config.toml
num_hidden_layers = 9
hidden_size = 384
num_attention_heads = 6
hidden_act = "swiglu"
norm = "rmsnorm"
parallel_block = true
init_std_o = 0.0
weight_decay = 0.052
lr_head = 0.00673
warmup_steps = 200
final_lr_fraction = 0.0
batch_tokens = 131072
Each number is 500 + 40 x the weight over the matrix's rms, rounded and kept within 0 to 999. Layers, rows and columns count from 0. Numbers have three digits each.

# layer 4 attention value, 384x384, rms 0.139, rows 372-383, columns 128-255
458509500451391509471535598491520494542572535447537472529479447496517568518537420602473523491525556402436475513427494400479504461395416587470516489491537469540481517515485546499528541460476564473518573439525438462500577529445550510599506496456506597519493568601440508524549442512477495503468473511481524507555529549498482468581532473560421474423488471491466462501536474478480549511525
470500530526505577534471458463495466570517481552440526518455516552534505495524443552516482502498494524488474521494545499555455526500460456459515499496537524383488439601497534533499517575486514450454479481466518483426552553549555510531577501591533495422486552473499539436542480494557530421464527500497534515511473556514453504580508476501449501526484431528494594409447420551443477431488
565480470552507528525445490479537488559531478472498497526454564593528511505516429530506596427568529439545420513555377493530575514490536506568486470411502561507555562489503509465548528484565523525403552497543496536488545436444461467485441534490539518491451485529588537445520499531469541536447499531471520544542516481513436466485523361522489564434516511476484444491494502520448498536559
468508426510502486447532497573493477507521451525533494543523491525517572486494504498471570497394536494501547553579494419464532485480557457612545436549519550494544530516534446483511489489541453507462492466480527437531416493450463584481500533538526567568520483561516442493541443506380449480528483457476451538513511463537454468437548484526470523472491498450530417549610496468468498545572
431424507496477388552581530456442497525420532478437516536525466474496555506431495555528478478540507467525529453536460535417485438432510475461587489520506467460502540480466491448466501423512512515456489450419489457514535464438518536482480505458536518538476468516449450548472499550488425481529508548487461587530490503547461524479445515502586539472423526503487446480523548462424491440537
488534471504492502538496555551457482451429432566501472579475471501439479487627459518488535518542508512470463490472434464451502527427522555613538518483531459476477427481486448525442532447459633470452430531513511499511570452482492516531553544467534523645550506574535545495507479505465499497488491493466447546552568437593470527560507415475484503552497457480615472468633530435544489499616
543429567516520485538524453452494538544522510485516473609476491472553551424533531504448523560540511446500505507527512573515577539515461577457564464474486553391559522494502472516492443510409420535442527435446519512513534524526563442469499493464477483458578544452502549433517450550451548511531463440495454490521495523519503444482496523545474499367375470427455541411526508439604514438483
459535540483474586553510441484560545423505500450505498435514465562449542541507467552545534513580508479563506440450458591487557502530505481490503440516542480482543496450585424530507507485474439498497503501499472539517630537526457513558518488499444478510567495558532532501509549411571625549516534470520536471538491575502412451487555520429527578483482501556478486446498471507415507565508
573534536537546491473508508613489483488421602490509535520576491420468556457538499504408518421493437497471485489487519561380547544479517455489463446503432539438442478556477489448475505494529453501466392501516547442563466472427440443503508445511483575514496562493496482503484472562535445538516484495510494499452458451483434486432499516473508499550416438480594432537574408477581447566446
507506514546521406543492496453474487548524432538393480553395434481505501571517473431542495481498503477526504559535584397598466508509441540494465486440543477476503499473445548549544472472515474468546469501528458567609475491519564542500440508533480494423480488490461503469514533535407488557460580498419450460522489472517531547456453452553521496508549450374450570468502437568507604537481
525420476500534456486535534508542455475488476530455483429512482479480556467463561498617415494540475512545512448580467515502528503466482487484495458409487501511511542480516463535462464510463458488529433457463537563541495526528450474456513518565523453545508468446475507479506530504548519517517565410443480508393533497455470533472594464483517510470554460565470470544422473429498448531514
485495583513498464440464484489451461397514494503489527512516567450517519537486470445544603494493568539492435462489524480553502443497504491566543546481561520541467458426503508434503560443536488557502442548406549491454460409520494510514481467510465468514486446428555525426544443501458532511421483403491471514524560527539472476534497513471499545557464517463572514471518526550469411504483
# layer 4 attention output (transposed), 384x384, rms 0.128, rows 372-383, columns 128-255
502523480500528559447531513398436527458501525495510470492571492569502506491453470508515516508510539529547465525538518478495458416453495599445556500514442552509484452501460497430497471475549421444475495415469482463487521567497503516537540560519506528450489531530443575502621480434379472527500428456524472412501478518470532538502497515493531447482543520454474564548521466418535520506497
509475401442551496504524538468449492498470442561480563517530500422382451431418414518462570471469525489525496547543525489537529457477543523516548472491538549524478476526584571544532480594508483456537425609469481561487527485601568480565540500507538490475568513554368614396473492481530528489509510440496549439497421495508519514530490427550506468466487480483451507479582486542483415483524
540481488464470525591481466488510537518531467514580435494478562558550470513551461574557515452490508545542492482511434502484560559494492481517502512487483516510489458504483473489629592475504520521510550518569480426562503495541483422441469515536495490499411501502507522454529442487573505493484458544540553451473505477469379539450464509548498608466505565454453486524536490535456481534566
479477468450542438464453464604572421479442496533493563500482465511439493566489533503546546495538584498462549523515558509504455500503473383553514536526551585504578470578442457483529497512519536473494503531581545461573468552484478491604538561526460512543555462557491539471504464566468530513461542479495538510498417452413483467455557552443435597477540486498455402528447567493506427500510
478538476448453515471557516485559410545479506465476518507528485490515517409394548529530417411489569513477433541525533488466563436533502500466546524611506536542533463474493469483485472488509425480416420546568551484510475502509500476497480496483503497523521499481527480541476455567450496420475437550527470531484445483558486531560520530506527500514460544571541528557524427463441508451508
423490489492525449502593592446447512525547582499498574520492474527599539526595537549517565524515550557393375536505464463484547499489506441468515561527513534427494373551478493461516464507476537514534516461529505397458547457546343535419524470490514457524582440474476563570476525515468481460495534512544444391397542465530468527484542481450508454470489505499572514492527515545462493493554
512555503504429497477473583612469473456552414446527478588500475438499493479543505433540611499553549501553556543493474448453562494535419609494560465498535545508482314535495579427511445452464417498494546497517490558444448493483480441517538504438509464419525479448550538488488541527519531426409399497491523477455542490500478490508462526557473542527472464525477474527503505497610550494461
502530501490538477519562496534501490506496496456506447499427459440492501515524544566416542452494492469566439455479450566491621515484511465505520494459496457380486400492535480441488474487544445542441486491535502529526530550510510479541522524445487533457564519495524533571488485453476560514514506561472536555433450463435479484519493503519463557463503460494400530448533452524475523514479
565537506497522502432541509521524495632494496482447532443563498488543508536512566405445523489502493479465493515424544422490512508507539444517430439435471523506538476516508528450439493463422465476417437523475572474526503466536486442495497560452561514488493468480475495546464453479592471514458429415532463437471475473567388565494590536560502531507420522422519452518610457485574548537430
493446486428509421553430533480482514462467557578459517518548536504585517499520500427529508487461485570538534524457447565554500524540559516516506529448536480546478484536553523507434504537534510527518477424519480461570509499523550493531465475534441521455427552472541486457495458544414499575576472383487395457535491521465425540508485463514472470463464495456512536470538434508454555499461
526520446493486494544483523457532491405450465546383504522481601440480512493506496487587426543506485503455489496470425477529554561530539465460460501533543485575578558627522491519460597498517528509436453531484486490517418498450603536526582466568436449512552499433603548498510415437451533518539538444482463605516450489516493555473515493512392486464492514501600537529489570530486446521524
526444530514517554462408520485469569530496425550403511540495459465456512477543555563598493406491498482486468528509549560558454595523489482557534485454525524513537487477525576477485472466543529492507434496447472516436513452485564466471550475482478501504617497565565390524512466587500464596474540549441522573547535483537442456490523488504560504540528500492482477558459532466536469483495
# layer 4 MLP gate, 1024x384, rms 0.128, rows 0-28, columns 128-255
497527520505510479560518480502540554455428535522515563481513518457481434486444575519498388567515406509500468425522497526526513587531488508554468564577559562460492545504541472483497533458487523573468420469485582483506538513445490502486492506407500426508625516448471540460544523507520496526495438510521517525402539489401559452494501634473493551485469496489488494529576581527543485461471
551466481452505501498488499467485499505564539506520490467542548465509509551553500447470551534491512478503465491519606458472440566464500458495466505515494501480506450577439519507548551497531533456513507508436513465467511486404559528558446547536536529490464534490426491449530475502565560453438543494503491524524441500484513540457512428507547502505411464457547496536462476459539526491482
482547486520506483486450405396549534527483549454479474524457427482434491498516525451505459463544574554516445424518488574496516489528579487519487427468509437410464517566483521461513516483415533491555434517527511484580485478515467504469439500537546495508423453529523566490526522475537514534581522530457557457471471488473407499493480536540574487413522570498548409494456544505546464530503
478532477549455432533521464442486548485447500490481533519484518484563456510441426501455494516509566579489455457550602503501471537457532486487508457509487478470477530540495471488538460509547486477558487512505540515454394463536472433507504510471546535473545520515518493481464493534487442516489538481470527561501592548498498502509531545486506544501513458527498489469546581510485546509512
511489474476441527479510501498424500469481509534486490466523451436509530489496500484486490502549484601521552510515508496524476502385474524520494567530504510441532482602512438431485536485539493522498499441554442430479470455472544486504438527477557451537450515508517499525505475492476534510540537449470493547508544519544430546514532494473489501508449477535477466520553569435518457442480
474515480548502526459524472502443458398547502526534525547538499474450489439501536508507483533513481580535486491467496546411538409544504595427493529486530488507557494463506541459448518540595506477498455534494491514523517458448500508527523485451492468449532524419428430478434464573483507530514484411560521511465481455493534548460541546500462473487466489517493467534456397532476589539514
540541480536495552509489470557514503525555448611458547551545564532484462399533547540503453482429504496478511546429472582502560490570535545481488465520572494557496501515473504493427488435541469546512523388481454477439480584470538475530513492581400478528552535511485542470419468474475567543490464441520442444514437522538514497458535504401482508463486509492506435524508474549462571466475
535441551534489447474478505564499515429547493526474518467446390497490502460380460489492434545569514499553437517486493501446476516507564479493516485494500522450463477498521568516511419449368485569484486478469543477571491431482485450427533548500587500502533516441506529485511507483551492564527504527516572537472438519489461577511486485498494466490506557463476491499488514484492487473479
511404586521408415570462539517500529523509550510512448497523510439522517481460520508421529490522502469491485532545471500531466539529521505512509468498576456459510518511464488441534490504433412583531502502482482473548541534533404508467453505504501465399445478542543440491521515504527470486427521495503430524482504534522514517530519490512525507494503485470464560458521436474602490531541
508426520422499526512486438529445537520507427424492469470508549516495542442508540454517426533553540584436507542473487440566508496481495539498457549503472488453504508479514466482550491547547462495529536527474444504542484522483501513485508504465497516545499510422483452531523496515520469479535491568491508469543508557444523470442496498490512496498511566534542463488512549513549483530474
538514511434490429617555533532460513555590535475494377500485469531482443478456535487505472517442552567503486510476596461523559585496467463486563511516512488454504468527468497497440482532434392543510503468484444517526535487523406434434509481503585495479454503520500598432563433493548450566516524433446531455463524509509514474551471528490488481478479459463448431499476468581514431401537
459553470537474468518538571480444497449500505487524492533467509528456483513515447496558491529453414484526568562466507514495506548517520522532466455492523461514521453451500468534509529459425489543478503520582543482479477422523504444515448487459553514506485490467520452487424582459535394486539501525540506544513489400572508552542521485637529491574538564440529567539513497546560476447505
486511505553521485509486496465487500470460468532525516469569531416479500469447460585548547484533478535540471470506565535454547503539478582461484531487568501447460479456463466430540460493482465480543486477530504491491417542507498553514517507517545497464473490473563483504464565498547426555462565521456534489460527492490473471491518474438488504505476484473435516461599492497532476493471
508554480500391528498457497487497531539473500555455493589470501540513499458456544473539532583480564519452454512478546512497471493541480448494481482551529523521456507468513507397457542496478463504508532533563488506464453423468488493525564439515503489478510485517519540419511471466573482452602465520506536527479554428514508545496525531565563533481439461505484454395535507492462444507517
468460477550518515519499457462499506498456455504505461480499492530515540530478500524425480458475450415429501501556463460515506498532489514485409468505492560561489493493506529524503483513543464539523441500452529478517487505433546467490502490474443490489477509548484483482587525531512505452489466578483461582550508477631494531503500501472541483449467477615483559493513525499481513524517
496531492486478479542551445494502387499504562541533471534491558391452516460493551462541493458514542469485521565426497449535426557560544462462513458471588440470466545530535511576502556460481500532428490565463476413481503523550513546529494504551482495457492529462524486507440455427504427572606504492532574488509569486558459496540457459483529485520554583511495523524506569510539522494470
535511585472572546488501516506520499503526505518531480538506501469466443570465567470502563511541488451522477525475501490511553553483472504522467499467506491515546431484550513488549517485510566461406469581446522487435572457561453491437505531421448502465570523460489445469452511470506496442468514518536538494538531500473524442500470469546527487497489504545475480574517557523524499501480
470468503515516467519466533519517548533467476503535479500531517480524477484480492474471547535523518501497466453495468438452424531473421543488562596544483489510516503473546438525482472563530535470480483498487521543527556483520485490493436493513469454482491529545554522537435534509480503504515452445514419441551510528545511534482498412485511466471482484502491490541500524485520459438493
469511531525515508559467487540449480507536556510480537505481543489481449521541471577602463569507409483461499445492491530535496414556499552539562477497537551507495538493498548578494543532579516458530562487422476494554489533490556493506541484538490470524462516510488431426559487454538428579460528501476533476504426446467478494490525554498557485537497438516507503557525456488524414457503
501511495483504543517494469457561452483430519554518501481498607543565509406434452501548522470473569553509442505560514553493501496529569540508503456569505545520562535530544466466522496475536521518449383543515488483483463484505453537475551487554523420449441505566478496457464519509454476553531467512481579536578516450590492556436488560530480522556485516537505510572521438469544544484482
540478504498473398462541494422489531523430507547490466473538558466494480456475484539476525650488520527551515404493486460488565455467500472419431468500457465516483508553470529481531519518568462499517446555533502527527465555572467479521427509597609478525584524490594586512492483474473449473454488525497510534490484511484476431537523443533556437523480521472488507477435464533529503513496
534572480503519514515534508518500526557539515511515502509459457512475544496493589483505567477486464497487527497502469487481552492514457557536528485479485483536495523535493532475503481492496474515498536457450515510507511541509486543526491462495436454551473530520450514461483465545491498514482473488476509493516493531443486572541441470475527431505475535503472493465517515489486499457506
497553511582515460602532436523461511475515455518535490484543426502600464494525512559511511475473605517480500511533520502502511587524465515535531537498552490512485484565510506468459468523513506495519526568459455491524493577537588517479542439559427494572504534505434519502523523541518527498519601491509454524461530497492512542529531560453533500519516464547455530488585526481441470406497
550501530528498511451469514501499503478507499483524488499487438462501538525523512517501467511502475553454456499520478529566519528505551414542479515482498552528485498495546478514533518478487498506522481589520505432460493523462476479469537444471540445507488448512546503483523488511457501547511453551493463510520501537432475503440465532506532507526496512524443529531504539501518441502550
556486580481522498482449496516479495531547460567517529515508429566489477482511571581525485476471511460470493492508475556506535448483480479558554494513601500541530567563556558597501507484436481468542443573540451555557553474517463538505423529549535538526465485501453487480473541525503496498545468518565546532462512604535574544519522428460576497432507550514532484540519493550487471479437
492537509414482411487518488519506489491462470532501553512435510552495550520507507577455434467478542543521483567545430448491513557482501436506509521480580558538559533490479418511412590415542540455605482430447461512455472515532481532497526521478541481446458580506520530437479491476484613497522496461499482548504528599533491451502510494453378475535465536465432459488585447509605470448531
491456489492541478533521508481532498497485531495523451456539496522477421436533520510544494455510514493549471516580449553518521501540494536516546507546501528488532470468414575484469530530516452426498537542512489485467547478523551476454534467488435497574504494551460429461490541540528383573567465564519501560578501487549599516503465477521472537473438460456544539525505580488509551488480
512514452502504501540541509554483457474463517525459501471519494461501472429457443456527471511468571535513514494490460478482511518503562457557521485499441440492397494506494441539540442589483536435516543549556462537523501502543486540459519514526429430459462487459499517498424501494487531471479529543501522557427551441565509549498515449525455514470505511552487457477522498515504519458517
569445474568421519487521532553562522569532511454490486485532545463516512537489534436520468446494507559516503530586475433445515480482470536476489497507493453534493442541497530414488561431418525496462538509554523461497428531506459505483500518471501505469488553436514454441592451437488562531447512505566577506460531519531503503480516497540469553456507410467451459472519515539460546487554
# layer 4 MLP up, 1024x384, rms 0.133, rows 0-27, columns 128-255
618534570514524529499551515473485548563550581523553499576574500517457500488605530506566549525490476538543485528559473467534448458590525533428450540510528460467591450554508536525460548533431545467491443578475572436517433484502452523502406523484463490532495516542508492479477529529464459512503473547496563482485483570531564483526458498517513496534469487487526460563481506526545478484524
549512470507452485515506517492552514507532544486483557485439512467415550502567461488451461557545504493471485540491507569543542481400470576572442503527512497509442523439549438466539485499488452539471463518509400451537492420487463477460527565544489544420467422460504523448505489362505570485528451536466487499487504505444437492496440528460460496429450486533471506509471484499506478516457
522504554448491499490457468506526449597487508476534501522552556459560483488592507482468425520515628508491474529508526569459433489479493523574479447390565536497440451578480449392538479494508457500430488501470463457458473484550489558502516495460498476487576460500529567503431556533461467474578553477499504452452543473447454551463485560539488509513481535500527532515509488463536550547494
462550501518446537501493469544546501445500496555544547476461491477501471496478492532429489491492529458534488526514441514443430450573455560497486381546523518462538526522509465553552493446512479458484531483471442520477499449505531538499515536500503486455451438510532542526486518441506534525494478569550514484484538448499483454514492472479504479484496500409530490463465470597498577544469
541488501489525455482550490528477491521481495516515439473490541482410509506458568574540549473538454557573494526441401494498461531455505400471450515413487487493518508488524534538509562486535543544446491480526532429445532478464519545488513467508526538486435502547480553471401561513432506535546512443462577585489496528512500521485499571546435496566506397543487512541514542500538503459487
579510529481493535547400454466434499411462535550483492518479568486478485577483478523486472494425571433384546546483460546536528467509491487459549526430487533446477556449551422541601513509575457538468452454552490440502552430496537525538538448534446542522516493527537469466515527504538442518489545497485524421448506549496506572501497519537503458513457543431428565457480509479532515521454
457587601502517474522459517443576563469459568505520430431472549468433484471454500524502554472498532466519466518437532467444462499513531510467511510489434483557513465471506475516542536498536471451555471471614469574543468499514525448544546503542507437481459553522439465587519461515492510537462500502516559527495558485401445505541421466570545550444535530529466535462503544519463474547442
492496519472440516571581510499515410460525520515516499484505502481465477544546503518556533555506482478531467478492458551521460547466494497489470487567537517514472471505423600444494509486431511516513456458486519479492533532530458460553505535540502462541518494508501475518515469471521496535527499433534503532503431523550508506570460519442492458445500480506545545470530509499466513413505
513554450522476500489505555493527489510536482494495523517485500506480477474467466491537508498590475564574526515511478544491522486503486520567524521439475506452515473586544520533501478521511496481531473520462562516576548532537475511523648453529479516462445545473535524475558430514600529553505483537455509487504401525519459481518481551439517451473514493564462466465462474587539457535443
498529521538505542491450555480488485532536496540504493518501502508486527527537527524494469517560464503450512475497504519575509529476540476530446521491502479547491501563436478485534475513479557478486508474469544523464490525489431429484551535549507519558440429481530448444499511507409535484469480534534505506519494491429454478491611470508560489444497531482450478537472538542520480492472
501496536574484429455512523510528499543473453531528517492483489558507465521584529482516516461479538521543471390494515538560450547509499480526484457507522542519422526544503497474512447515502548507467510436492584551549446501539517517567486466499389584495508486483521444496523538533485535537476497571447484429464475405486483505508487549534424490500460547534506505514480576465584532520479
409500439555551436422528506520437489479461450461515496498469515527476578557484479511553531498508501451494502540459536475557481444484523477539504485480439494476475489493492546553542507492444402548468549570564392490541544481497535499506455470461470465492482459475467542482521520497455472462413459510481478476491554538430508493598522522490535424466465539525497520468546503473475470482530
483417532505431449519427515469491456566539497387540540526463564540474521407463506524522548564499493510485525512477552501486473542493562524531494453531480516474491469498508517472494487536473482542465502504503565471432482414489503445467558518467506535524584477542538478428520515445498399459446510476490501495482493539471451526418465502497567568497504528459542477478486453439541556537477
541489439538475500583448549502483518406515549423452550541453457451499512527512500509500514568527525461469541465498544458508566538522480547471426479507464478475559454557518442439452490484492507543503550538402415490508558463586578490496491537389528498491515538509529445584553437448498502468506594466499533537495416567489442423490533482523573493503535425500466550486508460512556566458492
424536502516536485489537455506434495533487515520512455509530538482587568472462515461525522461553515460525506517394466465518507468487557540568501515435523525437542549455487428485513460527484465533515519487520499519498437569466550414519529499583490481517495536516469510418454469526507457551476442507541481505496510519504507506571505510505498539495430532444543456429417579544494488495481
504436535522440500477471518487507545572482523403525499447415454478475527515459585501433515505476492550509433543447427502556495554459499528550498554463511446476512501588507519527470505566426547478506468534499456449566507582515567461533448415594446520506593540492468448480500520538611388466508483512520542547533391505551506570542455492505433502532485479548584582525519571487456494553474
485492484543445500532493514458501513419468529503511541491502549483504473546525466486457414525493521501473440515485512526508476452454546514502506512523499519524453506495522490511457526535476566517513515425487510435472474473476539560461531564481468506522518485499495467543547483464534465410538537520504504515542473461577540528482468429442479495515513522504573432549500452482518548501500
485580527506458459545502442498500494455506494507468477541518488462574464529539544528483494537501477496476491483473513445493524472513506466498520522516519471549463570431533580583547584492514550440540570474485553472472519446476532467520494497477446509506517511563503533477492590468487498461464508471462488474497483499538484528504527423547422519500504514540464408493511555542570502526437
475527486461520415518519529549542562483451454455509501422527491468407450573462539483480513544548529401508570534483538482580472523491461471516547503400490450483550453498497541474477516525563492477523501494514601532505530548484498528533439509433483518475488518485491490562489527545493477533525529438520517538473528513462502515438466525550525512512528429490591563528487525495469485495553
523477443506470552521505522500484500557537518511500506464473546473460518476513567580497518539502446546527485537482501447523530493544444517456506614487501467478465555473424514521508479477436452600505459525548510434528447515533570529555443460550468464493418471471508532486501461465578474490415551556509522431444449447537469497481499462508455531440469501529479554526561501505533530536527
521512441524502506397516532470471540450455495454538530491413574538441375436503495520548478514477526510485517525413540569521560510467500524521587492457575518490545521566468496484600580480514577507472462535449462500537522581483463581523545496478514476449560543470494485522450479469487578462466489609505457482475439538530517485486526467468508529455429514485400466439560589527446403524565
512511507494500509500528489445510485426485555462476465537476517555537560528534449507453518445495464476517507461500484495553522464520531501463484495468480510503465488485528511551491555504489440474523520458482483498466531541458440481529460456560578483522422556498414573484533475545528479464534480532494510474518447511477464557497513517538476525492584515445474474486478441530509465497480
500529473499502495467487497469531475500447467522403564532556508457488522509559557472509533494462495512553505455475516527528468520585460509503575504510459496448467450474458498525533497529495539465483484532504519502464449432495529450565539491565467408472532472556505535463441535477550406458532475480529543522538473473439555441508449456548466540497571545554553531536524430563489522541409
557431550483537480517515543468463415520499489476465545491529490528544546495453475483530537497539505480525470474565507550475490546546486498538491402479452506488484493505534505444450426491464445576544471474474517451513562513447481510554520487462493501488473482498481418530480478488475510546466500491515545473458493530410528501499460505536479571527525503514459485539528526524435499534510
484566459537517538477548547505559560502542541500583438519560510559452501538493472531531449444403593511493431535463471584520524478535475447553522441468483481587480489530527475598447571526531568503525537563626511488487548500546517491513519499463542547510423537490573541557465473607448515518502520470430517488483494476467463501566547539486496519530557545539469533552515509462436496527465
548536455499554475537493545541549426557457453496551507518551509581526500490514475610567483467444499533511479510509542538501546500493506432470482554443572497505506469576421446474508529488477503581514470456453442528454418481524519502473505495508492530478514493453517498509560505532511578583475517489526589535466459508458547482531453505555537418468497554484502493482548494457472599453488
548486513479543442503493542492564454422526519441518532447465529453501444541470594520531499528534504536533487513525489510438492460507490425474467483459493443511478499482485509544544473548515573544568562532527545484515504482517443596569518527507523471458529480532517460523563508437427507526514391478483505443454486490567460517488471413602481522518493526492483486445568572510483499504455
514469530447537577530492507483458506442482501551533541467578489532474517529549455489459500481514382463539524578485500550527547501531453596488532522461481510438434478530525438546483492497547499508471523490486561480495510443455529502580489489504502517490544574494449391514574533525489484481519491507516487571493469551459479562489508563511502520507495528549488578417485534421424450601622
# layer 4 MLP down (transposed), 1024x384, rms 0.123, rows 0-27, columns 128-255
523498544497530478494489525524573533477491447564498474478552526526509506477542460442542594488490522516486559442525505512442481490493440462510491410523482473592536480484452528508483522553541510533437422492519475507530542563575459475460462498530636460487479520536466451527492515479478527520430463528530478502529438446530476527509498482477491478617602523479528455485514467582549550500461
426446491452501472428510441451445468545478434445536462560477476506497519433525510486580414431551528504516527519507462500465568470475395498460532467536516536501488565434448560424505482541500494571583480464476557455456504506457521503500521567523479416507532490537543475514478494454514465588494538474518503565501509448458470456518523499492447521499563452495478522528503571488432513490466
532436521495474524480558498454509473494486511464457516529551525557539477498529471520430429488532519455454456555512576531544446498500458511487483497509589518461472490536430530417405444492467578536448510503489546462519423498494507458522453471513496547438564509473502436517366457532494448507475460392488487426500529517561500529565453541516510516410483507570507445451486504494495503417470
486484442515518502467493448503510530585530456499447513524516516480480475466529495476427525482423496521513561486567424517436480415575505471630517477533557456475530505442536476548544568503560469587479523581512472546471455497557522507528513490442556440503441508499518441483446573471488532445530558501458482524431483479488535531539475514497510423441515510403527491415535491472469553384467
495545555579486498434542481475492552521519496459528467493393576497475469542568533500481501465466441552574412474515496551429511552429512478508520491479467487556524577397483513496521580503451486576501430523410520543475531551472538429488458478517556556567491509516477563552528483425525510439509493507469428507455498498493493525506539477573473501487487514464476526511501450518525463453486
473429423493446517548499475444472531550520502521505480548485472545448506491459513488468541519555501538596488433510515479467445490503530561405538503531573501531489430512444507517488510531512509478514497568500463474470434491537555513503505548557485499569525495496534650497535544530446479520540507535503656540529517504445465479424497465537491493451581557504539543497495484507465524483449
429500391554533520440485556569505555488542488478490519508567521504455468465492472440517538524540540495488497464526517544439471511540484511482560458488558548421464481523450527540524461480438488512501527548450501535538453474537559521479474466495462478500445523490457553488507549497516474464521423465463479501514549387545559512483507456527530535397424567458598544517506531534497509590576
503477568518445427438522469472535415519453446518490563499553512432538504506590517613504474499463477484531495534540479522477475501528489496576438527441545461478555547563463516482562488559482460459529523479525507508468509511558532533495506488493494515472449439554497416520455513491462505504482403433501437474530538442518493452492505506556497472504518444487508495480464479492506460479569
480499454518498476536530550528456481550525536475607506480508545488504496590509513550468489475511520458436518552518468515482480517553508436444427518503518558487501451457445512447567502480434500490524479442525470505541461543490534517531500478469523508516435516567490440522522470516461506551404555423509579469538544500450554514554456549499421494475503521454545462504537532483558538500503
546471501542501442469516460459508469443549535504498525543508423483464454485530509491456473447468469431560515564485492546451494575504530535478512509481506563485497520423462468478490467483453545574528472488539473538490572493522566505520501477553528456466522589554571416498499508497482521494465481482511488483517551499501472511485449524494514473551536459524524561504482533482493507450481
517461553488435573462509495544495457527505529544534444464505515529500504544430492532515473466492559529537413495481487501510514446535466562550547481558491539504391558574502476487383484506530494511572521545531516516546429478525523485509510451405476477468554389485501513566480422458492506505464502573425474452470505489498502494472456521469523488526525530443423511468474451573527617575516
480513534444498491522542480508423482566575490511414524519447507501439513516585533519449525582498473502539540550399525537447513526554464499517462452469488487491465458520442525468537441434497484510524542504570527535492572552482522521470502447531423460542461497490493520504503442543488478496462447520510437468535552529437449408526431513461499437549431516523462485539482472501456450514512
488468417510513468483528543503462437472553500459470553478525504513444487503524502539501463531499479543470535469438552516532503499508511475445507527489567544521409512489490463496499504527524545542497537495487479543530489507540568486472447623474566559466475474483514348483524464471557462506506507514567511488539549459493517439505488471492462413557623518458521577448475478491464538503563
451520540522527518598461523500633493415495496508476465512460444490473505496463528439414532486402498489493542520487559466501517469435511531501509560472439581570516549472561481553458525515545501478476494555471455513495543504457484560527468458476500506542489518474538443493432518538538468513506477530506451500520582520401526438492467493495554516511514437491528456517489535458444430438501
523508556437512475478570434490480433505461441505529501493543502546559514532527427492466508514580491446468564448497434446490480462519547478455534461494511566491572443493514496479486443404466501502482491438555442462493484462521517550537486463515479493476475499533477527491553491525466533534502424494466510458505468545489536594513482492469468471480530502506524557495525489450524536544501
522479427531539551496438489492503523448476557498519498485518471526574503416524509520536527438543473473542582486452496502543470494572472489494505522468413583566473480515507549505514531460506493530474534536450572515484478439477502531429528460521506536541495476550516393511434540464500526443430520487509506526538454472465533531527566493537452586472430544491508467561561479422501475535495
553471509542502561541525477540538479577537447490501445505431488437491490512508566513523492519565493504521472522557477468537486552509456539502446503467437422507539463530534541472523513452506456463511488558511574475478523520535473479465494523482485499479499484505516388454521508528508471500471522442495524415520546459453491408549510542525503465519512488477421525534544536453460500471488
505501525528476474533533476405524505501505505542482507537518523533572502525500489507526497500570488486480546431495511479487502473466509502432502569460445481532483492523440538489482466512489612470546468564564537518466554452460526497507468484545502459476525456482561483552534524480495566454565491501469541514547483538471522481494582508475480491579471443530523471475500417482510454529539
485552536477497469514491527469454535477516465496485558544525487493515485476491489583515488461498542491504535475446486505521563528540500517542521482482424494510493437516495451533463530521529442515511476519489452566554498534513563502555456468505507529578476530498525607429531470455546459503439482547480556585522489501476542489463566493490484483374583527519481491540570530475504456501529
452540531438446470500512453498511517470526474507462498520483511498473500494506509451495425466512490469474454425504546557532525520479479548527552432494515455548469508561502483480539517477466461442583537513486517512486519490502518544488451484558534485470486498496442675467621558476526531427509565478498501502460484477475503537517492500460497535465470432583520516504534507502478492518553
482511535502522457447494502458483519445460495497499460495423537568429468455510438481602551475439452475511580474499540470459464519521460465484452532546526584500506473465548498513487522521420551513566482456415548466540493498471502554466480484479569550500472437500444356494498584519527496499449519568526501481573432550443575533466529526592587500478439508441488535494535591491506444482471
463512453542486528454439414542433511510529457425463546491463483562491552530505523499520518516504475476542609535440464506455547495503509529443536516482547534541470550472516468498499495507535490511490381529542525555496494483486543479479578444490492515493487522446418549470512497519475496491511571522505476533492564412548514433481537509487480471501494409452450509495493474523542493389553
504567448416505491511556510501523554510479487477597532522459488527453498489484497414552557461510424501499496530487513486513551448542461510497512503503542473498532515498504572488498481465567454550444523530495491492521497455507533480485497492469515451528493506535538465563511558419452570426494452500452521575481508533448543519473464538462497537431471556442587434504461525407497517513489
480504518506559523465467506489400537423587450481472521499485578483470430531538456476409460518496474487472458503460473544473516488474542497534577522487532483445523490454480519506447525498500543474507431549553539554555496473551498524478547456497570507464500543475551613500525554399564534485551481530556478507526537533504492500439550547438511473440506572496602455517472485434480490570532
438529438526514466473539443450530544525529519440499454467451474542481485571451527497463532545493535474452519526487537528467511532525501521508443526472510537479505453494482506504501453519533454453549448498523568512457484491510495502552493526473565492396465452513608607534516512486437451538441568423444479498554539514471505507519513473617474528525496525472568518508485454535481494466464
528493449500555574488494538497538491506408507495490485560493542438508527456474530448500551494505453456532479535532566637507557477495500445508468446467541513447559478477560486476535473517494482468487506465518535427484455507528541469497474453549497488574540480576504469553467520521471513471408531539521496446467447475577522554487458463482501556593461430522503508551428473531526472489554
497481463533562513480509502505557458393445529451578494397494500502522565495476501492491462503543495512538449499523495476485488501383521511526488508510480503479528531521549568500544544507499468487496505570489430462524529492555514592481424466409481445544500523450506451612522456532456526471505407497495477464470465577521522567524556489483471485485470543556533581497447544492517572481499
540500501568482512533479523519463544489490538522531538496560520542423477489483450552470467542498424502502529510517453535463559439500522552524586566562443475529473488526494485520498508453485495500537481493452474484459472529574472460528545529552498488509494431520549364479483428522456457501525566470519546538498477459530461471517511532522445509543548527502450422487431509512471506479453